Each number is 128 + 32 x the weight over its row's rms, rounded and kept within 0 to 255. Layers, rows and columns count from 0. Numbers have three digits each. The size before them is the row's rms in percent of the matrix's.

# up: layer 9 MLP up, 896x224, rms 0.294, rows 609-668, columns 0-111
# down: layer 9 MLP down (transposed), 896x224, rms 0.297, rows 609-668, columns 0-111
up609 093:131153097125110155155160097060108083124119120151092150142141120198142072126151138135129132151081146150139124133114086144146176148141140172111134133076067163140116177162056086150090085152107155148159145181135112173170096080127144171073122171147120131129120158131101070140124072125102170137117131150059189095155116141118192119148147079125
down609 095:094152147111108124115169186125149118189115086154100133078082097107149130127160113088103110114102178135155150119192113160089157103118143142136177102124176119113097097151088134136165069124092145102109146127086182087134129114134167098163137120154123117128194080114156161132148138119118168114189082117104125187068094165142090166168134124085
up610 099:115146135078100079109134125167090105153155100104165066105122070187168123136135117122021107131152119145118062149083108126202185132086143110119142107115126133118172132157111166130161102152124112091057169117152129158143074102165115154089159128143116075089126162148032075118097135121062122116159166153104141144128115159143186149092145102189
down610 095:092101090117183157114145106108077088119135159154092163142102106076112144164162135099140198147055074134120125131125103121081104128133096108084161129082115126124168115094185147096098165111133161165134155156164165128080099145192086117138096120136099101084116189119128105116138144127139139104105130148103143173082119079144129091157127099106
up611 096:134159094127121154131097102094104098135186179094112121097120113121106151092085154220150096111154086105124125118108143104099131101116088183124121121064125080113077145127133085128129145146086050128154166104122162165132095065132147086097122134126192090140085170134090102122179181081093118069183162112101116153131137138117168127073133093099
down611 090:088107133093085100151146154152201130098102122155148123141065123150070141171088099129053186179143072122082104088080132168088119178182188166132118148127140124097124166119150149155119136110079137111056092144211134154166105148106111121102136153133189136078132186172152155047134155118113118149073120173138098094119087115099119104139068159138
up612 107:129102094078129078124137160132097163108124123139141115144104147060113095130178153148111098140150097151166167150119182137116094080108153113134087103146167139134137135085088135162134118049098079142123149134158172105155144136184130054190165114119129171199121132151075109152080101132165103151161130131144111050162077142182101112123158142152
down612 101:121189088130098154092171140138116087129122109111159104082135121121134084102066149158075164112138115199170161185113190152178154093098097147200124161139147104138164144139072091170158198075077136137100096099103109128139120170144094099193132135077124148152091146117209114140122154138137093085125118133120143118031116184114141193108121098112
up613 096:137084115122139160142156122147144119141170150103147096144150125159115178193141159149148100088131085126114119068088080211116092162118152155077142137167118134133096114119103117134154111099105186087118117121144080134088148155139090138108130099118135149164066125104142131108152156116197148097115098105148218109111116106164121156127040107139
down613 104:134136161125129181105112154094110119179162121142094129111154142080073093152197157115107126082101087139154112124120102087116172106174075179152059104106124127175137224148039140119107131165067065109110106089150086141105103135112121158152126125116103157108133105132139115146160138136193129210114152146117120162169180099147144143133157062126
up614 102:152126121111133098084078168159120121098138174071089127119167148083121132125143099125129117142140160067120142151062134096141215187112146173091097121140193144080153119132156097105134146147136166143087108066140102119169116077130152137185087093101136118113167146175091130104133132167104103121150093145149177091072136128145105183164139140108
down614 098:162103113121072100126064195160137104136151135119114116103133126146159126106190130098136147160092122054074112112177113103132163168097117124128130146160187122096139119149144080159127088176124125163097114141168115105159120072114124112141089161079119078164167129166089125105137114080086163106140101143158158139122096050110107135112199165126
up615 099:177051108152143131104105074144163160244137177140139130115145133134098095116107131105102115142131123094096118139094149198163151096154213122128098112118120152075116148159146129083168144109103126205127159150127143147104172164176116071207145113149107127150110204083088132119175126145082114076124091145100090159143148181061109128158130161051
down615 091:115208082123106161177117147108167126059129147123119136158087123105186170068155162135136149193068198108113136179140208124127156147166148134143131089157116159111121141157117068112163149178108098101185132115127125074142083114151123123099113119117094096107129121085119130132117127061110177090129150126157104102148148111143169094076074153139
up616 089:141115141183098084094166126109052119181100115082154093110120158148169133125101130137178175107149118123102086122101147086118112129158069032076102119126096144161117146126121078107102192116100131167168155126079104129131125160186100115090076122078153142131105099129107136130065145164125081093115080140118142127131151135154091105124117146099
down616 094:119156104145109119134146096099187078149135088116055097091133103157137146086139088074177115167110090127122118180087170137128157161233124077139185121158081171060107080047122169124149113132123189082100103092146151103088105127123111161149179159115133118081113081128150088124139170172102165186173097182109140164081113136138126119103109118086
up617 095:149161124148187154153108126142175154136165085106139062092111150128152109136165085086171116109128107094093155182162193119112204113113176129087188077108137181110098101100122073126087161132131143169091112128134084117130149120105041183173111145159063115107091131132118137158113173150144169156133105107096058196141072106121183090142149137078
down617 098:219107159157082134075077132096160196133125115062146105157106197083139079096137141116164148151098124140094110153112182108130119158088124150104112129179140170122154080132130113111142180152110108084118104121131120120122131136077100126142095121110059117115168126067164092129108097184084130154099145132123072181159143125169105148126124160078
up618 099:099155189161120141136080135121137119148199149100139095169132139151164079169111128128111096076145082094141094154114125110163169150090108206174156119116134186156100096108121137176107127105199156179065192102161071160127130084192088154174119166131085114107170111125134135153103067090064134083110116089117167120120152113130147129103085164140
down618 101:159160124159137157093113088114156139120107147103141115117157121066164133122127058189165158140069156146135144173134146091162099197077099168129170155137175124167095090172071110157140081123081120080111131124156170086155149180112085089188164095173135088092100125081110151103129180151180128070120144138116122127144088114129137121088112105157
up619 090:152134069163043124123071122112181177152076155150122136153173062129138079133114097107093151131123105112138176153104158128080099116121088070124095110141181108138111139079168144137155151125078122118145131114089117145130116173085125079187155100109128112094151165144152204158105137133128093084078129144121132134154132100134162145140131191072
down619 096:158094120193166132090094167162113098146143182181085148156162115101099117179133133123143131184124099178122091130106114070095095172110137113102175117059141120166128148133105158139106111096149097138124137172129129095096187102192133111091096106138123169132152155098150176137118160147145085077109101154052172141174148174156103056096077111131
up620 089:115209132103131099112146162130167136082085102167123102100144113082074109101108133126181078151162090151141118128169093141133085063047130139182131129106147102120137161096185091120075128129157166182076119150182187145083147138152087172152169179137113097089096163086113178112166140158105181135155132127112165068153145131096085104118174143090
down620 092:090145080146110119130123118116203154063123102139099093141109135099087161110166104147140122116110106165081049108137148176158165197110111144140152118100133091123057133121173132124107159192161129145090115039153161176139166175151073113145054081089077156227128158113157107121159137146166138109100091106102202084119064154124120131084147091066
up621 102:135128119118176108106163145163118111160117142147066145162127127099117159129127138137118097095156177125102087112174059126125121083156139111086107144125110128115131192124113150088147172096205140111111135178128126135099087057176144141138131122130094126187168106124158126115120116103127140103142151143085106168113140207133144145170092179091
down621 103:122070162081081091120167154099157112120125117147108049156101170149179122118130174114117156135114172138109152110155137123144115064105161109150101106104134179107108131177118130144144126134159127193081149132155139142123095102128118105148134162198102193146111135147161150105145152089109146084154145077148077076148146115163092111168147159067
up622 097:123175108147197145096130130117145111085119107129143107090115115147111145123136075169113100134134115169102114134125120142109135119103161142152129125128153111139125165108148147151075191152156087076116136165136095114193163132146149115211102144119144106094108128106068117082168098152148130094121062109110170139161105102106154177103145079082
down622 104:106065119161160122101152118107119127150081131081145110115147153139143160095150109122165087146133083109127095124135131079135107120109133135117155096125107137102124147157135112132090101133200173146168146165133102126181111175177139195107112142127107126133113125129080129134130124144206156131155134125076108091161178127156081122144140113069
up623 099:085109176143091186089093115126119139166125081095067134140102184113137103160116112093110100083139080170135067117120133071193142154200132119077150137131158113181146088110136166111130119166118058162106156075082066124214158182088122162071100120105171136146156165118066108102060167102134102165087111187163143158092158105144149184127105116183
down623 102:174104139104157135071134075125084099118095133162028121127200156130138163084128124140116102118187182208168193101123168124158103183116116129099121108133132178151159082147110109130125123149106169112108193122100154187170091148111105168112115162083072181131168119164145097118124160119152089175146113169186159131058183119122185164144123182128
up624 098:113124177156126117148114136135123087072111104131042122131121125168138165156139076168122060069089139125140131182161097189145137082146102161119142091178104131153152134115124153199099058125051080141104157120099191137107132154141200136069152114135129147148211193124160112095134103164113131096164072131116174101142101177080160128123085117139
down624 101:094143159116087127117177163073156079160100158091160151185184105087120085134109115129096101090189086158109143149107071196189115145110156102157098168120226152155160146137075165177110105054120150119117146175158131147116108091169123076152150121135110109122167125158138109119109128098156175089149124160129126161166134136137123113184134120079
up625 093:062039141116100129162105089121150127128102107148122115095139200147121187079083112154120099090127102133093033159121147145157179104090088137133095089152120151129115097181087171135090117174097180094059169120096102138154103119162157110115141170070111146146124134124146086155174192070093214154160104127159095151115000133161123104169140137128
down625 098:205060135158117113138146150153104127170090148089089095105128170098133169111172108111149184164158042106141056096072115122155109156117158126036167119134100116142119113096100175110149086138129110084146133134148121103108135121184182125146117203125136095172101137166141108132128174140137136125146076132135147142171154144116071143110139166141
up626 121:141123057124103123123117148133122121076081126126140083062148092106103140163071086118129139104152107161185087147136155117161119163160106128174089111090083106176192102106142171127114160199127173115126108114062194101157127094136205080088137096130134143144140194105117079107130183112089115131132172130165176169095135153144169103137133122240
down626 131:137122067133115114115121178162101137079134140184098076137133067115073114081138138094089141114073144201108131127182129159187069180179129153077169123083039112151102109119143171134146120157137130105147135099143172110154166110134206151067131120088159137132122145123162135087091175084090119145095155125143183151087116188155159094113175130178
up627 100:177118169130175076140144101142194103138101143152186155129105127131147118092075121152108094104133169086106168122129121082085096105124065124115147184167141127156088154163159187131107067123194109101092126148097133131115191118138143129197138137154127139140117184112147103142194143092100052152112165127158146151121104127122116133104125133067
down627 092:149049125120058124079115128115043143167135101188136068150149128087086159151153152118148116155129116058121135163195116159136127147134147154090078136135125139073127174113100091104130151174125129115104121129164086143219100129077130080150167096154130107126148094126070132125151124126153073108100142139099189140140128138088124078196158142125
up628 098:151110116087149161135140170118177120164125068151084104115096083070062135124083145141122103150142110087083113108136173077116112144154100128138101132160164156119107108099154103144118105170154096149119138128106141109143112090122060175159120133090131109118142221144197055070102138121128082183112106161166122106105142110109093159152203118137
down628 099:097127154164090169123156057145129101136089091158097100141117147145108177146137217091144147080087150160074099136098146150096181123114083097102152099090089148071124144105092138160091149105121098135109132095124116150117126057161109163127050145088154147151159205144113133075094175151098039140123106082117179118152155131118135147130160162140
up629 094:157152127105210078105136140156140155181174090117151159155138137138140144140158106136106164113078108158192082172052088142172140179163080134087166098115101102118106060108109151142111179120123134119158124098084151122163166167095147149127140064148121126103083079112134049115097120115114112104065110138167149110142112108124160174073148195153
down629 088:128091132142087119141151112118166104103154158117126147122112159156096123128098188121126043135124151134082135047159139104139110110166134146179126121129150171076139115153124186094141172108165116140152152053145123099108124113099106084165109121181068141128110099153190151118107103166152134099123016175153138186144137112146135073105123158077
up630 135:158094086108123125175135075111130113146153115161099143110105167176113127157159155093127125098094143113099167160109084126144138071071127111125098150077077098117135074111083113101140183135121139121132096144128058130123019164134152127082097180147042128053142124102146143137196173110192087100137117097188163138145128133172177163208113129141
down630 118:110194099138150114103164155053168139132161152147152117142049128173083128175141088073042111128160103108165127116143163125151144099140097123126125125080099138110142130091078128093103156110103143113076108192083064153133120182115141111080095160122130086103135170050154171150102183121127123101127129116137121140133147099151159185147113151094
up631 099:100108135112094122097164123166091147134170096110196095096164137136213133102133187136116105112118204097133119142114159145129116046119080156139076123181085062175154165145153159088117074138133163133088097147132134167091098096187144136091091127141153128151099166111148079126102080092121110143170130194168129103092186128104171151118154139099
down631 109:172118159131097137159119150117089197140086065146083099110107079101139156115091187069065146132149116159127097167112167139205092113141077129170190131082092163090092179122190119097123129179201098172117130093094108153076157134148096172113104115078205150178096155157119130102156112108162118097150091157127089173106088156151103097129148136118
up632 094:145184181128173154059107147097164144166115104105181120114124120135113065177132109123146105098112087134115121143125088079164152136120036105096094122163106145202109094152084099035075145135158108152062080151116122159136158139050113080100103122125111113117130108075110067123092133124176122102145124111115131148123135082179092119157127119141
down632 086:161145079110082102134156088109174126126117085148106116135181125109141101153104146078117118105102102125125172117067172113176085140103133113166122122164121114117087153128151124112202086104136177150126167117177079141047127161070147107121132136176133183120119098101126178190136133155111144092097081206106114143136126086110138097120104152185
up633 096:176105130172111133196113110113180195111133096104154147134140156097091182090081091121120052156116151142099103096129150094088148144116156184125124167143137150135143113108152081062136153092121116122099076151099125148137147134190171195124131139080118102154111194131214086164050161144108042171132111104130124150136150152098123139098084131110
down633 093:201208139178149164154141148144159152130167165078140165117137212038121158143153149100160114202050153088093096127100089084124067121126140125137104134194127176106129138174127113101131151060158124139129086080143147132137131165131142209125115144131108127157123178106163100128123122135121153204157113138108176097132086124132093135136131104145
up634 119:135168155139143185194121107140142153203105135139095115095108115106086136176148124140113112150133064143178143090159035160144140103113108078108119090070152138143175092119159096130136153100097156120125105166150103116148086136159154155110038154132061104099086120111135099121175137138138129091153090127119126163086194106158114162174113169108
down634 111:142137130079064141095177122136168132075143137185113153084126159166064108156130068067109146127151134150127088136089162119123109115159108108089073152105120119099251192119106099112095081095098116116131121086125067122161138178133154162140123095149118097105041143112182135128116136085098169080164068160085068144183159093156155161107138106162
up635 100:119130167155159147175164144130049153176077194134135107131123152128134124105091112105122070218172149105170129168098159075158099142066171144122155102057092141144100134135079108065136138167096144125143126065115121154144147149128125135153104053073133144112107123124160116095088114113135156103094155116140096105149095098177091135143098099145
down635 101:099125075094172077056148200150074173095148149056133193136184111110155152113092130140142067181153080097179156121099112132100067082101154087131130177164127095134191109144192149115140105145100134083155124072217092128130198142117120135132140125124099080177168137115121108148095146148111178166120102149109122115116170121140121104119106117140
up636 091:126107117113145111138113156063094130134116132108126120161154056159099124113122132068119129163160071114090164128103182102192139107165102152097160103159206142136116073122120137111141147085125120125059092125167162103156144184136063139137115066135131077153112112144135084161179142122096128172152087099141145163085163113118128171155236151114
down636 094:136162142176117159103149118109159142135202116141070169166107176145084087072130091103129106176114117148060194143025160136137127124127156121092130118154211096110134094102117148158117120164134130109104061110104112095175100221123088091131120128118163145129135091129146139098137141113080117120119074113137114117142145164130091161151152158068
up637 093:079121143142163145110101129061105181168186099164165110177087148137102126092131120065124157155121168086097118112064176150101191145144139224172109118152158107146111125057102098133113123112137136100094111119121069116183131149107130141201074103089107134107096093169146128205111137176132161151140118133096170164142122155161160140092098114106
down637 092:191114146130105223122145141061170151115098109116150102146094173177124041122182146130132130142164073161136099119118140168120157094057084147171117072143126152144079125135137097127095145163144091117105101065064117142094157119165123123126132169193118079163101055135121162065143125112115120136094045185113083094156153144097145146121139171133
up638 100:120098191105103112125255119147128176171125085179174145120157128127080104180120118137130097124125108139091161117158101127191132079169120170122155114131138130152178157122150127105154113094134107137117134105097035139059104142178173054109077142089098122066117179095110179127145196186141134125160082130175126169094116117113119174125192133145
down638 098:149156111143097129118062129072111071140124127070174121160088140097152171045111137128094097144139143085124066108117156126063105165128141065165114121106121109127132125140163135158101119154126123085112138179111190138167132107090081109117188129184167132113113124153125138146165121097111148174123149130088075090145156171134144052094096082161
up639 090:154128136129113144141154097110132127172111169077077122099054158155168137081128092131123075167198193120177098145136194086125093137088156172139110112150183123114105127070142113098145119128129068147070112179175149106114123120099132110098109189170141127120150082097156179161092128159085148108134090154152099187113127152137158116103130139178
down639 092:144144115091155132113105189116116159107099065158131122114147113117044089126124120125105148115137094154144077145155089108108110127119108145183132133143147150089121135155125105158135150143077117125108069130194140118111079148111163110093121093117142090060173154133129129091129133166209147129137115147069155163151136093099153119184145096168
up640 108:106101188148120166133177175112175152178106138118119215063157081114067103186201102114118143168183093121091129148134107187172100145130150138141103109120144130109139130082140116161172151130142106137132115088110119138096163186105122155135164072115101095121106138114185144106152155111129089075102089172101108156088133092114106137181133076100
down640 097:168147059094109115108137124199125111113165180176155097136154174196131142063154122150124164122089106137122163064124138075149111125147135147147111117086110145176079176120137119103161103081091159153129094095130128128153128182127088144060129113182215074161096119086117145142115107137162092106141135125150061128112160101158192160094088133121
up641 106:154171114107085175120121121148138148122156131061148139142082149164122079082103086174146147129145158129077055124087123110086124135069118123168170083086148142151171156132100136153111119091053086129168108084088167161175166170126124116171116128120123133080149173107102146123154116139104148126150067130167117132138155147135078105166104105094
down641 095:103172126126189107084125106140090141136128093125114119143177116102168153151163148138137108138166165083176179110176143166085114104112099171158143164125092113141157103060130150096140174110138234145059108166116086179148107144097106154123101089102147075073129105115118126146119091204125087096116118110168185138079159109176091146145138112092
up642 109:122137118178109157149144140147096143092124147173165117066117126114135133162104125176132101131087113042091125098108122146169141109116114107088099127074144174139163143129114116127137108088141127124096129181138156137136093153121165101091102147148102128097124138135106202122161189198114162103137079175114098096117115103165067119125216143121
down642 098:095128157089123068080198140121168163118110148065144118173186139146057144162138086112164106080154148116125197100127169100124198144147107154080156164178082092107157087137092117086102166102124153085130085178126152072132107146135120109113132133152104133093095117101120085095097131125094138157130079123161103119135150142052193147193070112153
up643 096:041126057133139131130118141118071180126054109169127189131120146135097123179157139083118131107116137143157149148163126139125114174138155151125171128090108109167145133168094149125122107058053139166095149131155145183171159090077140110146151085165059138076060111130091147184114197137135118125148170152158160087176066140146106151146145132171
down643 100:101147108181143141058149200106188125091124101121112124139138115089103081081198174172157137105163107122130119122146182132149153165096165092060144162216169169115147165126122137085097181154136098142121125156164098125130086157124174160100120134098162123087165113141190161096211106161144135138157078175118123112094126095102144197133118163119
up644 111:090153090156166136147128173120088123140191166061094177106169107103116174201144179093118123165128129144117132174107074141162174161120110145101136117093084167106103104152129079098177140091108150178110095158078151112083099102069107160140120153092111158191137124141105140181051096126128066067168090162123076137125138128127155160163135104198
down644 108:109097092102163135144132142106139107205173160138084168176100184139128159117120122115103152113097162107167080069080065091112179179106163104113110160151136127095179159144120076199137154083101052116118145135117095189178166114100116080159114114145154144119103160137117136158168130152176131130074117124053087082162128121074072110128145136128
up645 102:152142129141092105170133100093207165144119185104122146156143158171162092099121091149071133172126128139072154139131182108090083096082137155150076175131106139171163147098108159151146185168104128137061099177067096137086074165065056111129164105168118073152145141168096107155150134142121110091104115120162127113145114124094144164085110118169
down645 090:093097138169133096177132211105140126080085062139129149148136186139175196157089194158134096094114163132129124148130139093178104078189099116131106103155088153057119135117154169101107162085096120101132176113126099079133123156135088163093109114130101118150105114090058166130109100113104081150120114081095079135154154074196112066119064083088
up646 134:111102089174104165128133102157112123133096112156136153149077110108126105092141156137123085153103124167144139125163073107162159176080164110070179107141086153123156091091076084111123090123182081167205090129060095110152106171129133126090213150104101154136159130205051120127073121117130164147164116091130127058141118151077161176139116123163
down646 131:175104160098105100113123146101173169158143123127094118159103116120136142160082222062062090182157099107144165058077138119133169121082162132133135186159127098175170137098110106149120186082138070126145124148049079140160137112077157126100118175088126168139089077169080147126154133053180170133117132097110106127139120172079121167178171160182
up647 088:122184137157130136119109062167160172149151166125094081115153136164122116110108150158158092099114152149132126123115159082110107121035113095124167120076193111074108128131178101061132098146110161164173185140142147130148144104082134111214155090072175100087117167146128114154148070109125188099083097085137156139112144162137160150133167155102
down647 084:122084083107108146106129139095135158114098133081140168107149111143091114116134166156109116108138171144108158092147076123122106133141147143173124193149204065163059136091134158154141101139062109091077118075146122169173118191088157075147170126110154098141101127120154159149173106131129141079079124137095178183136092120131099192118119193139
up648 105:179109109146193174100186116125112128162104224086154137097149124117140142182140068131151088129131093107145131156136152122155103094099132059135128120136165125158133126068122179181161049121172138101162088140096117061111083122131168099118094127139078109115101113152141139136140134192164096080137191124188145134137129130146140143137096098115
down648 094:126106095127124134087140121136107137058118176063113099173159124137179160217170116136041130139144105146121122101134168147131109102162132138123108151085193141143136150143116087116167160117089052142135141132126083157140099193093115107124080167118095095154236140163074131111155156097095167164164117112142125094160109129112104156162161151088
up649 095:128145161143107136085184083102133146105159165092095100102140089174106141126114103147128205102100103087155152123152110112113072132104141154086133136060141080169147160079118146141096141125129152118088138165145147112168111146146068162100122115169135127136183142173140144097125178146144146088177102241199141189121191124050107161127134169170
down649 096:094102160098133188114117107091138123164064126154148101153096111121111136105109193158153147096138139090107123179155062096148154133090163105141102086159168125126103165111159111125117071181119126111161082087080171127189128158193113100103180128120107156100103148110134128090124116126191151169134095167155186125144180114056129197110138148144
up650 096:150117093135134140092154175116172141090082151117122108118162111187137111137161133142139145131151097125139088086153134115089120145146101153126062127176148217124098137116147119123148080094086083123113141100094105142102102101097124104119127151078104147152059152079161116123119102191176116133114122112096164123107099154122136153162117125151
down650 097:115186120098060153148119121111147168121129143133136147123128086121139065118118119097058089088158116107152161090112156095204188131045106136173136120069124136144173112138149115128074193140097133120106160160131116121106143136134120138100137084078061127110045160108145101171126133105107102130082090147093130135167087086100155089198196135074
up651 101:119175144155164140104182114144150132089170125073069117149041118149087192153147128128107085108124141169173166103128121118134103144090094116090097133100099127113153152137127114101101130126143104186059171151105221092070081130148132149159172131152106097131079119176107110139152180151148063158073086117104128097132142158160116147131144127115
down651 096:114147099076169123126113100162156138123100161094152124085171101091103163112047097114102105049131095149090126167165150192145157090160150111094099130102132162070118139188101142113150083116144113117116147111112162169184099177133160107118093116086152140059126086105121147142147141130128189172164144149107085108133069103104188114187098165141
up652 098:145105154105128134139105067114146111180137145123127072152090163107078151134112077175167117078146153191113132132106183145159091088078097134094165142090156167172130113109120102125109107095178073073152145125049138135184159103074200067198156156170094094155147110150173121113105195154130161086113156104111102122138126124156088165103121121095
down652 093:077075101144124152080124119119105118136165155126118173140158125091167126097121180148137130037080158096109050102165107138127091167089126071187142168204149158152096068166183105122108138179168142139118146146109103128142118120110116141076137104106083096109163118103189095124221093076154112141098149157080172105120148114164087148092158152114
up653 101:120124120134134143140148134072128191150106147144080118127189147065115110156146125136115079169195098162089141121083143160110069145123102185093166148150106123142154146080147067092158151127142091138103164194173111150129202141174129094109097095046163168119139160138157061159081137120192102126125107153124071166140109187121117120161177091161
down653 096:058160097114095113171111126123097130136177087166140157129093123117162128152121088147146127108082104090100146181175139072099156100136137166144112111139177167142074149198096137083076126142122106163146160135122174136159172059067141163139109115137110105135138078136059138147175151124151151068105099099110112108114124054105079140158123117111
up654 095:096108096126125122133115162090115167117158086172182081142129133152106165109120120166141124107167140089140114087122105099134041118147114095172142119160146195192136132112155123091042124139126113156135151123106133073121167093132113131126132092122126145101140161121110131085136084147053138149140100093087112072107081089087127128108155073140
down654 094:153132132171076162101099176115033132087165115174127162154078171094068058135161145126082115076126140144080114116079092134145138082138171141107115141167133142146141154127098131170156128177101198180192107142122143130136122126152136148114135115164166143138100069132106108103121149126154105115128089106147156122132094144159153126152105125016
up655 101:123116125180154124168152084119104151088118119140134131129150095171235111201110132137072129120080137123124125089090121096077102097136150129127147125165124094086156168176116160146092073170113169094124091174075105158052154127108118157123113146128128155165147119149106111077177127157112043172079098147113145130147106157113069165078119068168
down655 098:117157176102120116102119165121164098120156136093090162129135165157077144147106095147147093120170113078147163120097173147112117110085101098107158193123182148172102114118125191099124168101087165184105155107093142171108091114214102095138088139143068179118109177125109083133139134066079168158104138140094180116090134096156147174132121142155
up656 091:093148128133175149082175129157068105114123114132161099201157136086112088165171121111142109086072128133138089124138062095110151127103151104122114161109132174150120134108141178126187111116061133164076208118110148135083167154116145124174199105140139164108128187119126126121119103147177124126168169156069081124146148133106154136140161128167
down656 099:106097177167193159093148126160116112125155178111138134171149196131069076130110131132160152149112149131119107137102072194101153214225143157112074162089109135102113141153121093164140139097095129113131100126136100078170172124136213115076172154165161153070140122105141128158131124109098163175122198041154095139114131112149132065132095127151
up657 104:084192160170061146073115072095093153156147092151144133153180083106143113081120119094088190110134147138097119111121114163116207123109139181140111147142134179117093098182145091108124103086129143131073125118076150093190126136129161090166059111154130090112155173176103099138103152067093110165132133122111099101144159178159114135108177121157
down657 096:114128069145190102108086096138111086174139112174166104114144144128165167124164152081127099103128136083129106069134111171090181142176123108144130150113147164062088152135122100084132131087106138162105084159133184162136120179133122110089112134147189110133136129135128117162149116143137072110111171152146079129139085198139134150116119163143
up658 093:112082145086158086156108106078104033071149144147174135079143116115212106118179117117090120143095188103145186176152140106117156148110122164120086116153105139192137094139144200116100139151148071088149099167060130130177111106129133134156153165137155177167158124180096139160174152189154109141121151109130130076132118096198096120142160159099
down658 102:083102133078202114123161157091148123134135125177175135088170075112086137097144175150143083086123196091170082147154181178136139134116151242122102194150107139107114151139124102138159066084125151169111117113115119118099131135111167151118129093140152118184194161155091080109132122158149144095053051110089156137127160097144129129154146154145
up659 109:158130145066160080055097138126149129153111201104143137125130176132106180152109142123144121201139116108117144154092042125113156149127078136133124181131059130097096096100124149155148202100139079171071129107123091137101199120148098121114181154170106126160164108133042146075088121173123175170133084130135071124147106062082129073184148145150
down659 111:087131121110127113137161107179139104146212135194155162165122163119093108167055202081158093136140153114102116109084092070117179134148143098101124212090117119155152111137147135147181132090135081134118107112161100124131108143127126148119131145113144163178151111164056145091137129088160119175126147091165177129115169148094153121151150186150
up660 097:127083097164091146137096152107096089169093087077145105105092118111114172141114098048136180082085158097098152111148073183123134173174164123114128093130137170081147131124115147123216078106129078099151150127155128099138101109165095108113122160168143141151123111065134113168135097196099168148127088164111120087085138109136150100051200112175
down660 091:130162083116115170122103135134109158093142127136104146138088096095185151070083165086123084157113068113115066130112164138176090099138097151143126135127190097129092089120106149095113137149114160147071138158155097171118074094125051117124151128171165059195111072165179124112140174098148146117119179144144033128114136109120126141127066149122
up661 097:133116125100163111084103155119110113163153110141116156129106129134202071143151175219093095124149124188149138172175094164142116141116092096135129151157139131131163129076111147138113129083148135090143098131124144117096127171104118096103055172216163161114130158094103166130167127205119132106141089182098127100104094136143110117119113120090
down661 095:147134129112143120147179112209108155059113067049088156131158152125143108112113077118144050154136088131129127091146073153111167144113149127139098130175168128093121144058115159124066114128114149125058125074157168137157142104171109097100102151133180103107094095152071112115135115119088071179105036093112126125132120092194101129063116109163
up662 101:154150184131136186112172131092132152146078117118129121141080125140156171162115094165195135139085125054124190101096079099090065119118090069151105128138124119130151143084129118151173121121138121097126142093089107088133130106074123086132156130142127130093100115104186196142097127178103124151155133096157080077083106135198173106069156151130
down662 095:145139131138118149151121141054144123148090101184099108125170193183099159163205100110132116177090124129140130150106143122153108128174084135154108161111090127157142116109136094048084148140164180154150116189156141113175103104180117179118134054170168117131117102140114129119103119121163089127117141137108137109107182058173177179096115173127
up663 087:140181119105163145094125104124138126140117168112128116151042110171134114098084129113107108114122109179141085097091147140133099178106094178183133142136163149108162093162164114127115086077133166091165171088115219065096136109154128145107104155137100114120069176168078065141081189080078113154146129146148163106179110146177122136200145160162
down663 089:125096155184119099151102165151093134119117102094091154144129155069123145154117215153138136134183067094157176186154096148128118123125119100130180112133095130079099102110178215101050100115136129128175140115094124152146136118174088137177130103103138157141126147107061099144134121175145105145124196137134154107088125085180140151137103087114
up664 106:151149136090158193165121095159076133107146132088155084137143131140090074131122110129139088126099180115151100150085149156165145100109198180147119147181113089101160096071098082110082119096091134150113088145189146111083097145091150064140150089125127131129186144206107174134138125137100136133105103098085107146142122220100129148198127186078
down664 098:051104112123141153116107115118097153146085104170128132120168175110181169131180166103096072184127141078120186087089137139141205134153125157103118149089152149092132082135110123153151158164096237093149079170169149144134093036084059152100157098154193139173148109154097076150193135138099117127160134138136108164128145158098184160146107109116
up665 090:134095032150183139191121179127156160118158183094182180180116112195154111151075110120152154139124112144117125141109172149126092143058139107142106120145138098132170140142129153179119117092163099160123139152079103120141142121158129158122150107156141108165144157109123093091108072159186104154118056140125108148103090140124086114119109113196
down665 090:114134116137100111149093125125110149186110096222178084091138163101095152132150133069108034128146106080152122140122113150105171104164136120065129081105107117146062200103106061086124118126171083139169128144173151178164131117125151129216116157130141145105173147118130182086141090172124124149174145076111128142154092077107094159135139076176
up666 098:126106115150072104125100171131127083112139169042058109083083150120123133134157130115175152125128150123118074126072136069147097083094121174135135086151069100096116114145063084148150154093113092112120155162140133097147135119162107069099182134157055078169111107096143097161142161130132149118181171159171083176141085104160169150140153134208
down666 107:127142143147116167110158148120183186115116150103123153057108205085113147112143149200073186178122087127093123109100154096172142080145096170085154117125080184080184113147145139126154138144142083084151143113116177130168111153123106127147168132130127116143133179150124144125101143159137111090123159165052118107154128109137127125127147096096
up667 096:142162124084104096126119123116136106134128186170162157123132156167134124107129140203095123103159150108067105112113172123136164163115150157123145129115120121174147116145140173074116132107180143148122134120103116202127092054097152160151133096165134164130111152098097082065142125091135106145129098157135116068068178173080122088050142099048
down667 096:136158123107097100125118170118115100137130121086091112131109133134143057159180120098153087136118159130116136071143104127124133123090135127121105104067162125153165112092091067154132135076149146073155074133205143166078144132108082102154113086129060092194095107128111085112178068154138148166149083161157136190136111096188095082160133159129
up668 102:148109149187093186113107166138102157133115106133130110148067103146156123141170149082148161056105129126158142104112106088130171120093095101106153157096145102171161103131104151089125043111121097124085125121114127132082143166104066079122166138110137135042101142068170136133092094154142099118087168126194146054103141118125124063064153121107
down668 099:153118143123137125117132099134145128148205164127094131142161121212184130124097129097114099161147210121106100114146079144060131159191087103134165151156066074169120141165100059093185122061175090125088141134156172095165115141170107079123158165113112210114100158103181177144128127187141140125104170144188163150130115141140119139169146140094